config = dict(
    n_layer=8,
    d_model=192,
    vocab_size=1024,
    bias='all',
    parallel_block=False,
    init='normal',
    init_std_o=0.00621,
    lr_head=0.00546,
    final_lr_fraction=0.05,
    seq_len=512,
    steps=7145,
)
Each number is 128 + 32 x the weight over its row's rms, rounded and kept within 0 to 255. Layers, rows and columns count from 0. Numbers have three digits each. The size before them is the row's rms in percent of the matrix's.

# up: layer 5 MLP up, 768x192, rms 0.333, rows 30-65, columns 0-191
# down: layer 5 MLP down (transposed), 768x192, rms 0.345, rows 30-65, columns 0-191
up30 105:133151132120129092110104150128094165094116162078172134120128147093152109103059167166123163138090212121147119168129139119150150116109122142119128191120151168133117098096114129103096094069170074157135136143071161101111138184107084167134157117125143080155108160139152113160156106114183098114161174149174190084107120111168133196130119141100137176126147130136085157074124140121157092112112056147123136178175083111113124180132155137142147053114100161108062136082084111139108121156060181104106108065111151134126105066127139133085100117165166034122159160115202093141106097113144173160
down30 095:130128165094137104093090084113093158111158200099160091112095156096104129160130143113136124132126139101089124171111116174156067112073113133166102115133122150142173099143121140134076142075157188132164169129138171145064158146126136065152135116212078183135158096066066137195139149089112156076116073101111142115128098109128145067086182149150107131148092119165127158084151148136129115131164156124156139170106102118185150150140078109152085146170086126071169112113100115172154154134106080117075095132163117090166106088079128144123054056176194127128103134146073098141135124136143092133
up31 109:116121087159059126098093141114170131093140137153141111125161101101149077097118144088108157115137144130155132148119123133180107104107127104101151114086101125135121136050108131146113119189055144109154149089106199096135143098151165122092088128108102160186195124072148153152165126083121182128178047135080145143056126090128166113165130140151074153122100150175061073072129158192156134159112110115131132104158160151049124147106070082121122159088155146115125122117152120151107141094156098155124129099072157154127159087179159091100189113079109185098156152158129164108159173086161161159
down31 104:084156025155124122089124179125187138162048174126124082143118153129174105110074076092173168161145123102126142128130148180123111159159104128100101100093075081133037130129151163163134147086181152144135187146133117141129138057151133123132097119075148149085150100164112128110141146071110115140111184112069077157099135134135145142115167111184178142157140066148123079099138089093115141157110126101106180139059115084147095124121142103102141098140154137142113110152123087165133082186088067123177080166146120083143129093119121106151096139128076146162155172138157134166146076154095140142
up32 091:098110176105124145079102172100179125075192166124089156130141136133156139125149135124067135154163098103102144117101102190152098119115210080141127179167133053114157083156131205065144115175143100114089181128083118155123143081146110095105071120069152180114122117141085159136135146137167097162172141129114126128092069164170117105166147098056125081112165132128077109158110115117145088166129150058106117140172048165096122110158147198141147122066129149143118130103131179147197133121118110087146156126102133126146151155137185127137143096150103121141146052184121118114122160115107124122
down32 101:183110187158164156137130142123160159156099073134124112085152111155110113143140098138140119132151137115156140138130140091151106096142124059112088173131115129153130220134088158130119130139115148197144132096077102148161144093171093127085147117100104127145083172069142197126114133127061155127181111160141189134154089102059159158124172193128121175031106186079089115203147084141133122138122148112164163105161167119082114126096121098077098153175144145137176118110087109185162092163122138110148113149134098118108108139114143075125116117161152151160124156092096064093110063135078143069
up33 097:102139157130065156153146109118098087247210176065173125118096116113093136129150101113131177161075086115121107141136184158158128066121175127088117105138111110126124100136183132116134177124147140106120166146151089151099127158092083142182118155112157085106158187114102087152114099126102106113183082183009153120155127135141102114167152176164118196117084117091153149210147143142156125154131092161163131093140143121175061131108124112169152159078100138127144077088126108124114141064146108126150152136115142119098118110100129120122140116118148113137101102127161115130109068106121104195
down33 099:083074085092102100166131115197104139098129112138168091106129155068187176103150157165134121134089160141079138125116153126148117167072136115172109176165050125110138156129167184128121154139086140182153095082105123091148171104158137109123112050103160101117138192151152181097149118132099174060123137125106118145156079105128123148144155152110162155136096131083137112129097144113059106207135093193079145096154108137113134158139107113180091038124154103123112112134149134162134120094160141140131186078114070103105145148136142092118162178165155110134131157119187059110121080140110114071
up34 104:117123149156120141124087136062152124138124186128133147139058149190117136142103116167094144118142126179105069174138155150091146126118123100153075124092129204125163152120172100117139179061154118155189137152055064174113092155076197104155103159098146167118167124186113188133171108107141115081125096074130142086136134188148145098125142125116133140106148108103162154079145108122133095093131134163146154141105114143128125171168198113125119166098154135084146204102104126055128155115155103049125191169078202135127100124165112127143156107143175130164085100111150127108156152131179145099
down34 102:148183095183083121162110155168152073114135104096064129107106083141158107085122191062178154132145151174137155100117099174108132199160120155125120145110128071147156154174145111127082128161095135111128136179078122142137174181102150140145166140125119120108104110174038134141191141156134079155155116173069099103116173189167109125145160130114079076131163104058177192136139160164138154120177152188154136152105136137087152134125151165136111135142105101130077106110133097155136137090141185155110099074130141143088178117177047128151123125109089135141127127147119150111109135082122200147
up35 092:189185097070101094100068164166128123107148107124103120122174159143135110082151189164105140134123125153148097120175122132125126139117088219159162109143150123141095117109146092131038188070102145163100113142152135102076079113184114107108132200179149100099073150101085112172144185121162147121155086095122156088110102125144205130154110149153109127104119085115087110111172122122138176095149155166129158132181152138161121138172132065109138119112117108200129140158161154167107145131079122151130079170149181195097098159086112113098126137168184068072126142107125165135163120104120116107
down35 095:153119098168077112136083130104113146160218111113209110138112134115091168148092112091173127112111099158122145181136144133104167149143113115086125134127145114106103114139149220159141180149116189065121080169177131106088075138191177153139156112124188104145121125156131085129127122142136124173134028139181082138110124123144186164093142183122080177203169145141130135186091125074145093147124183150135132066085135140089156109159148143147123090119112165123176115118110120134127148111123127108129126140116101119174153099124124106044044113117108180111085142092141113103112102110154123092
up36 088:097133047122107094112156133131156114120186158115095119145116120135153155152123134138159174105156142116143110171131081152150126109155105096112084137088143158180048166143130171180116123104161076145144103116133142123153044165126150165147071102088114154075116148091134146100114117114133131125169163209109113188143105148087096166121139121177152113139097112110153133116123155115130121163104070136113121162114136112071189101107152186072168103154188123074098074096059152134127156101133163080201099142187091140062108077072082196107103117154148124141155127119096167072110154108128110092
down36 088:121097137103112109088086142096126080132148096101113138120104134123138111124105094129119118105135119119154118112147089131132096124153169108093098163185145101106110117121118138120099183131175069142156222148179061174149126112113198162113110097128113156115093165142199134158170137159106097127176168152085104180143198151093144082138082081116155152160142111131129133146074118152113159117165077107113164089135100090133105154172146073159098217131078128146136091139151190058087152122113147089135065094135097186149071116125091116185159063142145165154139073094112143094190100147123084124
up37 111:104155193106165074085079112113173120082140092125102178178077058125144141134174146080131120170089091171150165143156102160132116139158092154133130080114134120105120101164115155128103092146147080102140222167137081198135077122120166117187072119111109149148117082111139077091135128136166134144120085122093179135136134126155098185102135102071121122117144111156130083106103115146137162064145159132110125115128089092082121190134198121182113100087152203102103117098164133137161130080113125184159167102163119151127156128125110149183155095068118149144068133113119076125184130083140169122
down37 116:118124169113068117094106086054088151162092097161078108186126120158057180141096197130117128085122112085127143144121180081115126164128095180147166110137104129179102101130138065097127116125069149109173120112128137185131127104113152168094094144084127140090113122120134137103132152054095183163148154230083096162182130109206137092131127138087148092199170073123132128085159134123139074110137145138114147139147108103126172169161140078117106121126107181100123150125101124123095156110122173102135114121120150094174075131122104115149136122090094092105090146152142095157190091200143090146
up38 114:177242105203137169117172130100141120129098095154106098167119094123164187140118079082127134133144089104148074108136095094128159168096103125100150125099064162128141123143134148081119130165160135156122095115170110119152101145086088122153133114152153180168165105165114123049106133115122099069155120137106119123210139100106083180101127149120188121141111129122135093125125122115143108128141149094158135109164143189069129091117205123091125112144169168132055184193116095067085140139115143160169163157111140143149190116102087114139160158089191177148160130126084145145168115091143110162
down38 113:083073117158142137140151174143156154031105116101147103178125109096152145162156076143173117175118128083145115132115108113167181135203158135172083117137116123163138163143087139186120137109113133149094093114170203114141074068118175147200122134083117120075106143142130124122152100114157154117121086126156116144140135121194154092135079158142151119114147201097166121115156120167130090138097137105145081091142118195156117104132057145035120135159120126136085154128168110168143116104046105131184108116114134092131155093085125180103157126122150101150151148131065126175173152153177075104
up39 104:187132100127159142103115136108086129101119106132163138085168092178081090119086092168126115121118081154119160157158194108126152136148140088095144090131137152120135180126148111082109104076205148156120167195145151138090117143113181074105117132094106165130150123152166117124104090173126080077145158089127082170160169139139131179120131084110106121089174122158103106118091124128132134129138140112128084180071131045121087148112148136060180223079174155097148121176152166155173110133123032091075155080082154154112168118119119130134123114145128130121154091158153124167114115123157195082
down39 102:123158096020125141098156166095168143177130116127165153170065167134142130171126129100111153126151137139128102140169080131144139166142135154156162093141134107148116114139176114130154148132105214086188104133237172152122216172145153128181101175136149111140173152156138068125161155106129117096187098170128091112116112136165149119101127125152116134045124106084189103097161115079109129156172144113147145100100139158090120112141105104075124090139128113155132126170131125115159167141155119152097074131124145149193118228068105128095101138159145148159100171114120179173132132148101140157
up40 099:136111174160124157110123164090101088111107133121124086159137108117110129159140130134174144166095130054155200170081118136141135103136167130109157127138164135128153088121109149092153173117128080135153108113054143091107103101057149119174129150170076167094145114086117111117039127149146104088127127080088074138109115105116121182129062162080088107176096135098116098131094098151155126139112126126111127160107177103138116132160145124075121083093092153047108116111145072068088101161182123108063137110168123185117188185182116133178190148065160109161156121149122119127178153190116140137
down40 097:150089141092153146070127115166134159152137143104183133155166126149182142137144171122130156127082121111137104130149076119086094132088169141125065102127098107124066106122157159157146132119089153118129150126129168126115141113102050127057133177119148124109154119163144135113127150123093094095066115124166159118149120088138124093145124150143157139162118158149150058186113108130189063090160095106119150179099125067144169096080137179113098077175145138115211079165060069133202125127175173158178132135218137121136085152105094105135111128175113121135178148112120101062082099086144133093
up41 100:140084104137111088148167116105170106154161102088132208127132106089130125085177128117125130117134158131103132095196122063111179208190162153164104140187155108089139106132137143154167117114165163187149143146133047117125137126088145099073090117156197119101105103116139153142087124058181146087132114184112148133167129111195148091146137149141152144033128142134175110159128171153139120089142117105116091125160121100165053157137126187094101123152112127136135124094100192110189066110106150159105122141088159129104160132108123150167131149154116149063167066138128117108108120067144096154
down41 102:116096140183094128146158104148174123117104165116138153125096051094132182124087127121104097131133150127132110130145129154118113135128111146092075167137107146123141058141166163114175098138125147138213143155160133075131135120224087157176119155115087158188149108054098114167139150155154120121102146134128143119108034136124167088175155135081196117124076097081138159146141124161042130139150123110159124136144082158148109144094117141073170097084129119166143078095119179139117089101113133120129155141152133122090222122099132178150145157182100117173193142173078098116096110107126070145
up42 098:177143096112231159128117189162106121118095083130130094099111085142183070155117172142132108126115079122171155168168166145114180102083117170131118140152086160131156110057129142131146116128142209114135115097099119115150125136132113112137087092160145136128083145156132137109137191116144098120177159121077087109113090097166132114099088104195099165105172102099206146145138126107135104140093064192137139092082105167136171080125116137150174114101120079177095154114111131090094129120163055140180078137177131110168110163124137143118084188143157151116196103168127144104127181100103150086
down42 101:170134118118124098120138117118154118046140168189111142166143103153152128107098102110068126142169129141086144128161108136190102100140098183113146081190135110115167074052109052146155162117136187138132134134098149081102104145159086146179055202090099091103137073085143202126092160077156186189114130113124113108164156111139186145100142116113125076159121107100096095101094120135154162115140149138103115152169149169152134138136137101131123137072098167110124159146152128097100133106108180146143142164148107052112135112137151103134118078166111064147134194092124158123137056094069116111
up43 102:114125121147145091141105167107121122118114144148085112216134135151153113114176148093156151114142128163133100101118200134112126134139132159210114156074152106108115183138160139157144101058136156204138122121159145091114176162078139108100148145171130170072170202152144094092185122090158109172211131121110144167138148129101095119179158161157103129122164112114191127113095150127149108117134064145173109075112081109031149059091118134122117090111132133166093117168137138115138085082152150170139120105124114116174217118171171077149122088103119109117142075106074145113134112092121107127
down43 113:111141137157120124020077139171153108072119069091098123124169083100181181115139126076159150111082143091154141100093129104109168171181171159172130142144062120157169090184144182099157115157125129128110178189140131073175125116096153090094106101113087119089094074101091148151115136095179099167126107135144135109163170084130133139091136114133178128109102187116096159167074138119078104125127121126138085155133087129103164142131134101102162162116144122121146142182086125177163161142050149076095130123151068106085094188105188140163109134130094135118150182078140115142091133143134124152
up44 100:066153140167098120154163190033060158169160166115102085131116107076069112100125131121103164193088094111134106159147089157121105156094117182122177122155087146134170104133115104125122103092137133170094095131123082210098134179116153098147106076153131152139057140101158121121066120138174128090142135199106134123143115127148142176152149152136202148112125078137033128132116146162162145109110101080149109161150117081099156153116149074130194162113102098102130118159128152151136165152142132125073124146151129148085123084119157101076101124111124131114161140129133207123117169182131190121
down44 088:079155112192157174100117145207147190143098141119152113086121124128121167111117075122162138090191157134081089089170165154108092120134165152131078118129179147170162143120161105094180054107075174094108114133118122094123143153110120131118173176153129178129128082158200090094151126170085164085146177083128104109179164090151109154122104088107140081171110121086155102147119196159096101101092121147092133093099136162160144156145099136131155169159111150185061132117148150140146136188134129146054165100135065155142137175110144161111173101104115108132118122156152167144085079154126170095
up45 096:108079159131152101080073092094165090196144165114141104113144099111187204128174115138095088119124138128128117162138120090152155133121130142130172115100148078123083105138131175119092083121098188132121184129071171117109110113056105152128124127091072131124181148133107113085169156134135148085057092048145152132059100094155153044078137186175125093145152169094171131152187101146119150132115153145128133094105142095096141125126142118112095145192105142111123128102157172125155145148082143141141074062116105138104066137112134098179122157081077162153109109106135129047145091106113149150
down45 107:139134145153167091148139093128160073171095139110125146129121126156072139144130180105156117164116119122110074120125121161122092108092133139170147110110100114087180158165134099166180198138141102078187168164135123094122094125079157142134076156174162119109152105140062097120161182107124084120149137122135083132150095086132125147112084124132089153144155109154122103092058113061100100159131129111132198129171189162135155158152096149193083149100135130129105103116116119131077157081137135095199121057098087137127104116089092172127143143054116107105015154120124106181160153096138203151
up46 094:115070180121169105090115113121152119121107063144132129147094128173157180123138147091082119160118129102144107163120154080143131127127172104141123171139039146065201144116152134123122145098115183112128143104129186115087099143140164127196122058084154152088138146152125156097122128114083107153165091121114181125114123119145103182111147125136159122118126159120109086145134174081075047136168127093102019163130125129133069170130094145185164181090203122152162119102101123129162131202114145095116103139116140150118128080108112142090171104115098147174143128118065201162107131088092147147
down46 101:159169165172086095118153122145082125129136118117116087152200139106148160135171118185103113073080059069169147108081061169151137120157151101184088123108194125124089206105139167084082161123116142176137143099125112098136179129117112119042123147132133158127096137118119161121115133152202134087086108093167145151124162136067099149126090105095173122159179168138135172121135127167093101149109111141131130113136129211084164109147192093148100132100103144161156140156124089103069049098128138080101145149111112136168081157141132135166125136103111162148139075134095102100132130191133168163
up47 107:066111107140081086086156108139132103112158117131106165090083138088173124122160157132170112121163121183173104097157080092094162112143108179063180087143113153128110162119103091142129162146114156143135091156120114144164137150153146139178124190131146174158135157119147131086128145145151103085166084105148155161169099177139117141137133112089160131166137139142181080102132140083137131190080108127081087091107142140116179055095083116062181090125158120119129131148113087149091007124132111129134151154125106095095182113134119145196083154122148201156160120094087133160080114153112141208
down47 099:137080146161176127121082113104103070125137155089166185096122175092110142092152138137173072114142133064107083133121159139185157117110135171081117120147129217163121181120110069159095150193188105136177096122184122112181121105139166142129115149097072145211104100139183135156107102124116174094101131101112061187163132164207108169156155113174146055142077098135111149140155167127117126162086146207130142126090118125188121129135090094157083146098086114131143162130170122124138155085095134163140129124179102155141139163103079117064160129141128121114133136131111148136139111129145119165
up48 103:141089100137151109142113127123110126090144141109095097156154097073075157081135166095140135182134159150138155105162114103166128148163140172161137096105124128160120143151104136163138185139141084130102117157178092127087074111140127073102143184152064087143123150068054149124082107069146145053162109131145133152132102122143133131170195143126090114107111105117162154132177164157048144148111134131132108133151076178129121091157146142110133086077172109151123095119086097096109146200114145102098106098137076053159064087148204191156179137039179131114151103132110152160149088112117117114
down48 109:112129162154148127075163138037107133135196137141019090116121177154145155125075175133160160174130140132172100111167162187092099154101146143126109164141126086135110174139147100133072096145177169094116129083111138114148069178105081186146114139081192148113232105228115157124116121197138107117153172162149126104132132177136151100122173146154138152150112150158098134148148128228097113109147110192136153127128130145111128110158106161077137133142103087137127171094157159134160149093130120143163151127139119186126131087106157117151133137115141065120153150101128152099128118116102155124
up49 102:035122149162112108137038131131115118133088144139166094148114096093160147118081101158115182117136171101109171068084115132133174108133157119101121166118122130139124158123157107125121088118119150128114158104099163175097092142131111163151170126134151123128111100132130130135100162135154184126185163086079100131134104104187074125144137159098101160094123111098113221133084098135177145101156103119146158163160150120188107060158131084120108195124145061088133149115135132144139123206131163067088090112123084091141104072079196114075112103170138221111123157161123141168075092152110146120
down49 106:159154171110129128137076119138071117180137135117244086145148168096098157170141116117128178159049192180084146154112129119146105136104102088100108113083108086173116128164159154087103100172151155124148106101119136190145133108092154125182155091129112102122153092169137184158113101103106148083102109123104120127109073101149117106125117115086132104104114057118196119078095121167101098126173174135124136136123087137121154127129127063180109174107112108187140138082144098138135158160156153128185138051110073105161127162105096167104104103143147087172124039163172148151126087102144114130
up50 091:119081163093159143112132140085109142122122046133136114149077102177125166068141136116124115165084094148103158146142105156139129108122189108146135137157105149086078106120036127108121124164203195145148182120103117144084088164124116103103136196124164135163119149160123114092133148053170084063158165112117126148151133107118088113139164084159126139104164099103090107143087136117144142171148164134161167103154149115131090093117127077113103178131150160081151074187163139090125125169151149127105188152096147076151128077113142112125083126091123130124170132147086221066169139199132072131
down50 099:124085114144112130162115154142193137137160151124160121104106144094146120125109082176107132068098115150193139065075119056109140084081122087058173176080121120125107181108129090122025106199085157079170113190140171098114136174128165165098111094112158126085122150124105120197121161127130135141164127093137107139120195194141174134134079140180145112123123114201161159131161072136166144122174136149162194145097129087101170108120141121114141151118139106138141155125121136150136178092135135077064104137137121128123131148172121130180124147070152136158120105116153178106090161144073140106
up51 098:122191121121142165154150129114070109140152130156123105084163111116136129142143151113058088129232222122139145120086059092101151067118171119126095146088208115122059200131145160141100147099129155129149132135093085141137202086134130128106145114127152131090175140119091128029090175119104122150196163107148103118129091179199121143192080128144138134137121135115061101151161151168093093125131149095101089154104183119091093095048115125068111157125135172113144121115138120133111156148107122105120133123124123151125117135132124133094108140163104169138097152117066100107157102165159110125
down51 111:149125167131172103115120172115114095066123145149100058118124149211063148114141148112167130082118193070160203148096152075150099087080099067097088112136175163105148202088110069173102143117078105133098055137124149088151121089080115141084136099109075160159170121110111147139099082124142145153162100085113166103155130079122149116128112160153110124124146157077061129132145117105129089160130142141150191092133090147118136105107139139127104203124095151101116199172124186118127125158118140134122155117106139079150150177110149099083138167076088139112134156144148134166092090095118116078
up52 092:181116139111027095092100147089107122110133126029126158118140094135157122178170148114125086140109111128171123187067113091063091089140089117133159179109115194106095146066133131119155126095060134148152135130165075108140109164180143111120098147100104143143164200104123126133100101178122085115087164104147166080183133148087080126100140120080129105135102158135098138102129155130128148174141163189113148156137140123079169160169156098112115114109171146127122108056084107093136138136172161151135086134082134133173212108170178101103118147117097118180132095149099152113139070089152123108
down52 100:110218138149167106158108131140145077141119090115173131138104131109145128098151092134088188135133190154133135087105106111181135185117145164168114152161142130122123108231131117093104115119161125145105130091057135097079124158096125128062126147133185143166035130085088121099106090153150166113148122176151082103137100067074124097103137113124155155119117157139136139145111123195112136132153154106104156158157088101124218108086157064131120109136116122133160107158157105101106154122090152083165142178162154137062160053144083126151176137189082157109094141113182148111103116119102104088
up53 103:186134140114117091157097137153124134195131112146080208151075173121144153098172155120149130120099126119223112115106103182164122105111170173120120105186147101117105154167104175158124117084107135164130136126142070148144076096201091171064092072195152133100091092137158142154107110114155148054160115106104148097177165146135085111112167102124134165120121092138145094115108151111110119160093140161112185165124122142090123117125108152096130085102107149131058123102166116167104090124067172103159142119131174162204133137097145080105092090179129144080117131192120128131138191117098080105
down53 110:132168115113074115089054128179102125089118173150076108085166138130135182138075144031110111147094123162086094184173098129135119061147152150212171145175133132106154122132183105101164154111098137095065139078122101127164097093114158146135087138130147156094120139145130148096188143145157128233144117054116149125122177079089138117123136133176134124150115148128118167139073116094111126157126087145110111100153062132137175101159149127181138125082112108098126121149153089167184137157146118160145138123147120125168118150102136193074117097139157155178133122160161114152162126215148116118
up54 103:023108132092108094107132128122095094147109101093126098084126053132140154126155159099114106136214110186192154144079092161152125152152103103080130084150114124127103149166121198132101088109169109139138147152091122113102108143121103095167151126120141178101148134123163131120119100154142127113180117136117133129115146196134155125153150154171102167083097099142089007092111110142159098055131098126144108162140113107167091119133169143068076071159104080199143125139130183104133107114167184145115082138143100156104115112053110164143131131160145128136143111194162145112117204150151140131
down54 095:127170119090083126183099083056160193118084061130117164189157100121137160114136162124128168131136142127125189115129127149102160148125140137140160073085101148125096084090171175100134155129101094107153102093063125089107085178075115113131129071121110205119152141159228157145095119043162155125143107179133092106093133175131129146141098140152111172130128089198132158114159114140091130083138170148138131131156122095148108094097062098137054116109124130117105160155176145120154162137109197124099109115115016142094096130122154165107110114160154130119131105097110116163121144092121133150
up55 101:091143086187109099115123111181174116158072101059118127118139109129164187103085163120139190131136076099116115079106109192100148168131055178162139142137141112148113118153141088128121143133107175176144153178076157110148089147135052133146099186149132105125082126140142149146044145208110155155066110128104155180082118156135074099091126139152154146142103113129117129077114126150153131125137083186142158131098179085083097109145125186121120087138119152090123131167094161071117121110115082171118134127128134200138167140130139147152111135161121122177099212181098124151130142131117077066
down55 102:138150153129144117144183081170165172110125139178184060102188190166180127150124098141108088126121094103130145147152096091072110103153131152091140106159120153122147102166108074145157104107061174115155157122096101137062133152175092056079121113101098099096151081127126142184092180150159108101113167114115158121113146161125113141153123126119127078191150113132172125121050166124087149128168077203136149145121102151173168128085139067178085111100119107084148124168189102127106100170113122102132153116186100130153166190146131164148117164143168110124104158098156145107121109107213138114
up56 093:122106118116138109108115103113099151108176096131138084091142116135166102087094139133122082067074150101116150140155130096211124166096144149122108079069144110048095128091159113141114052103113205132179144157171111078127152145168118134182091155193118110122128126154082153075135164125169129146124163140152109112162154120163175083119159165189124117086062125136074188133157148110159133078193131145147110108139155122215180125108137160123148115137133166133088131032127150102106124161147156105084140086080139110132142131135124075077152157134111097082143114183113128193159139139099146114
down56 092:106123107133073164117126128167112106045130119133159137080086162139189156095221114127180134105158128180167128095150153179106118127117141122082122191175076116126134114066153160131166130132123110111134163119072051127134117110134195177130161132147137141149079205119108104139115119136130141129110031114106134162121163123183110133152139106151114107118129114140134109070121165165127138123071121088157136113131110123151122096118079122083125160153081153070111146009150141100085122190158116119138159159102133160047111133120142119104068136124086155122143179144125140114136169129101071083
up57 103:149134131128085071167104080100123138185073183118175110110120171186146129123161087108124172135153156079162047180155132098166149150089137107158154121136081150133105070116146127090126173134163094113163108152111210118095126138138125081092074135172104092132061144202146119125101157179098136138190085096139143067148135162144120187141119105134113187126095122139141116169164118113122123147148127101139086106120131080079146110111208148124141134148121042073120153170137118154105079120132132181133080122135188143104107059133123128090140098072097137086090149118155127149105144113099173088
down57 100:123169099117161102123103108125172113059102111126096115141139099122096140048122072176098130131153144111150092054159144119100113191162159065162155123113188119125125168099133056168115147131151096165168146043162149138117145130145153121140186132111144133101099181148168104121194151099073157060104189087144079066147093134155150117159140153095138113098101122118165189161158181070154167143110171129105076114102133102122124141122126118184186115118121143126090137081164187089164132137136051161156162125114102137130097160093165087121129136155149127156189096139132155112125166106147099098
up58 105:103167095122162141093160075166167105114108132144094109083091129176111093084145139145182096146109138206161144104128137129137118111103139135097073097192109119083111117157156154090192176098126144073092147180099143097097166127162222107096141149138117188148146138074053110125155146144162142140090146099126123100183146123112136107050151095199139098154146156112090128145119167129199127129120090138136151150161093062164106206073183122136179096150112152136181142071078164084114104128119131143124127148146128099122106106088095103106087111131161130115094107129138135114178062123136151098
down58 101:125155152131143095111144126098153134117088101124129168113140150157095134132154113129156164083164159102153145161161100126106146131152142123155078145099169143193119173110099199138136130122154114153119059130194111098155154114127158119138073109198064112080161138146105156162120118136091159108142170107088082116147058118103161162068131174183105128190110069163091115183129082083131107174082132080157162114099127126203143081199088091124146172159101161168133184136109113146099106086121057153106120198159133172123134177135144123073154159091095101143093109122102083114139117118134183174
up59 101:150112076136127127090170101130123125195108130135148168157096156138128148117120126109085103131120117132196109163078183109102127120136169156129115140111183177134137094134159139037147133076163206141143168137162109171131133095105151076074144159182171118116109124101127138094121135055103090074189164176118125136111166153115075041122135126128165127152092102122067078168137133144165126083169132093153123155136085099137142113109174142119120170097105132153098124146087095093062144200111115101148053124100186104107122134115092120099104154166098120069146123133096166168180150195144100150
down59 101:176091137105183172122134171127096166105093127142161134124104146151131149137138140170166072092136106124132159117169075148119113167122201143102140127085134119105151105088124178075106138136150076107094034168124105164146104141128061113097086131129155154141147100140166163143132142090120091095083116110121145112155108107158204162093122123114203127122108126135152142118096093072131152074081073072107128138176121177160201146146112119122098143150149102129162126162063097129206101146102186119120142047151148140116101103155090180163145120166134142179111067158135141150181108194133113078
up60 102:050135109129146114114135133172084204160128095109170107093084132133087139153083137113141149113106141146193115127135103086121084130133145136122125148120138075127209061111152117121140092095104086139133135106057147121149159118082165094133150136117057177131208147089126139079111112167143095120141101163163169126066114114192132100156197143141081124101131111140135158149148167178132170116117057108170116125118175166112135193102110153115139073090107176162111089153155113131132124149100098057137138093129142122123153089136139143070058086179128162210132115069155123128116112091147101156
down60 096:084169123080117092079144114108103106198150102100161108141124089136158122060141102159117085084109118145109175080160174138162144099141086128138147087123150183165175148129103142159146142129115106137161140114153084132163128170161151131108102108119090164074102109107079145115071136106127147126159104176063098185155117111154056142115154067112162082159125194124097168108191112169126166099128157159129153168202079097082202104139161128126131061094090129149092130127091139172089156160146161171116152130134125129156132150101124096138134140128094073075136087178138135087168095075090164077
up61 100:177099127123125114108149115097182167157113123183140114108142099143080128132150176191137113143093133124160144124127113150087065131142147126113125069192159102143179144119079119200140153067145115121097117123139109114160061136076139120154158113087142134114124118107154136105073136140181063023142133146086148143099109159137101160154120107136120189119176158152106132195106063127191124117138195176121084161134121126133094121063118182164110156110126138102112115165095139063151116146175134150129161086074129109082083096105123116178091124177080120179122153151134176103047129105154161116
down61 101:143134100101108093067107106222118137208151132081135116087090123115147174137132103093102110131169122164130099048091176155070114141138149085141123140149149140154090094128168172159105201124178150119125139145113119129102159111208058139077139120070114163127109103158144168124178082122112156158147048139124135129119075161141094118123111144127119067140101134177129141114115084156117132157165151176116179182170137139194138156152085118134111136118154137087132141141183108160135142082155101120114122214127110125106204108117142132087152132142114145069125147092196103077102092131174121106
up62 099:084170130209114172109067155178110155143131130123068114108157094114080148105124134139151172067165138095123125155113089075098145124095081143096149136150109136098042132109140065139097153139093167139122134170174131104133117173086160067144122172156140118167130124103120107150093132176064175164080104136068138175112165170108140152160097155170142139089123142165121067144147168083117123059115119096195084134106128116152091113117117127141157188214079115137087145110146101128113147110083114124130107138114191117076188151148108073172118129102159112076155148074125153147131092144090135119
down62 094:101099080060141039130128175183081147123126119139108080106070070155129115123132129128151119126087123113118137169137080150149141119127147120126140115176133157140204170117078146191085135194114124148104135138131123107172105119121199083132138097172119089150154111122072099182126077119128103152131226140152109078100128141145146097110164101147127143072137129117087128109166106111095166147126124089167079101152155132111111129153144146098071118138099146164045183106094134147134153095182109141135193163096181090162158103115113139099053167168093137140078184156080137143179119132118155109
up63 101:102132112145074115124124105081103128110084076109094128129190140095187117173120139124101104126085133083150061130156157151180115211131136063168133098100122126096169109156045112151085147106191112176090161115143121156115106093197124144151154082199150085064128116035172074067128133120126092109097062165080126102098109146124110135134090135112141141143130129148187133105102174094126119138082150119126114147156097106129107149116166114125123121110127138154103155060107100114133147146099140140141153126127182221113153156140154108169103126191172086103143137124167162153182127162147103154
down63 104:102123141096157147154086140148157122105162117090063147138121124040144139135114115089073069104153140085130203059080173107099109076162148174107125089122125089152182061106099121118172111144102157131103135152087136103127147127131204184151078077096117082144112132072138145189157122132142116176144116113168115137145158108219094124141093153101138142104138148122118117087116168150163160127143093158119093155147155120122099093102177141143142139117053124069125172070131159146107141082074095164114095170113162110107144108093138137105105180160082201105125127094130103074085124078138125112
up64 095:111172178177123129174165122170137101109144082166096088136170076114102117131120195137169127112147132145177143135098099127155141177197141138120166095127139166054110120114156146157176074179180125169063154143185151091130130151106120109091055142117081139126134137093134147067106104077110131111182140173148160089127145175104118176113064181148129108148095130149106177085146181118104132109166091127102142144175096152150117097139138180171128109137130080082099124095164064140035116077152158075115097097125119145133110158118088119113128120148121064145079151093131106102108192138116144128
down64 095:158050056116113171110106116104160172136098184143157058104140125160129105189153075139098077129171120199135130105143176176139087084126118155129080126130101118158137163087147147146094112102122141101169142087146086134103118132113086153130140128084209094145172166110132084168133129124104134197119215061092160095056092122137128101104106141119152103108126124142107124152156146170118122106090133150137128107131176196124146131064114081138164031109091172168143115145098102071165155140138153137103148147131140079168082151102158123168086094096110115154156163129130138119112103168129167097
up65 104:111129170160136082142075124064108135119154147133121140146179110094085146088144132119080119135074124120126102092080074125191118194116120159118130137147189134114109059111173138103170140073111140107121177125146053127100115137152069135093111138100123154168146084170113151094096088147089141125148123087128159093192119107148136155125141150094173123187115131099123118171093161054091108158170133101159107112208097114082122120142231097104134182116107122098153098176172055153151171177097129079107112086136183156132129108144123120109096154176148092123142151130141134170181121135182162146
down65 102:137135149104135021119127126119106098186142160107128112135156131180167135156110120109149117116139129144110104151121075140096102154158139085091141114122130209135068174146166146176150102162238118081109147154103125121148162048138174121110149112190125079149113132078102128160174137126108156063149114167107144178172071145161137164126112153080121148064161091097150142100083097143135087116188158156120100091098126122153042107150106172138146152150130135120118143163138149123119064124161145119177087172095100151124154128123132162165143109176112091125115126065071182122144135101090088169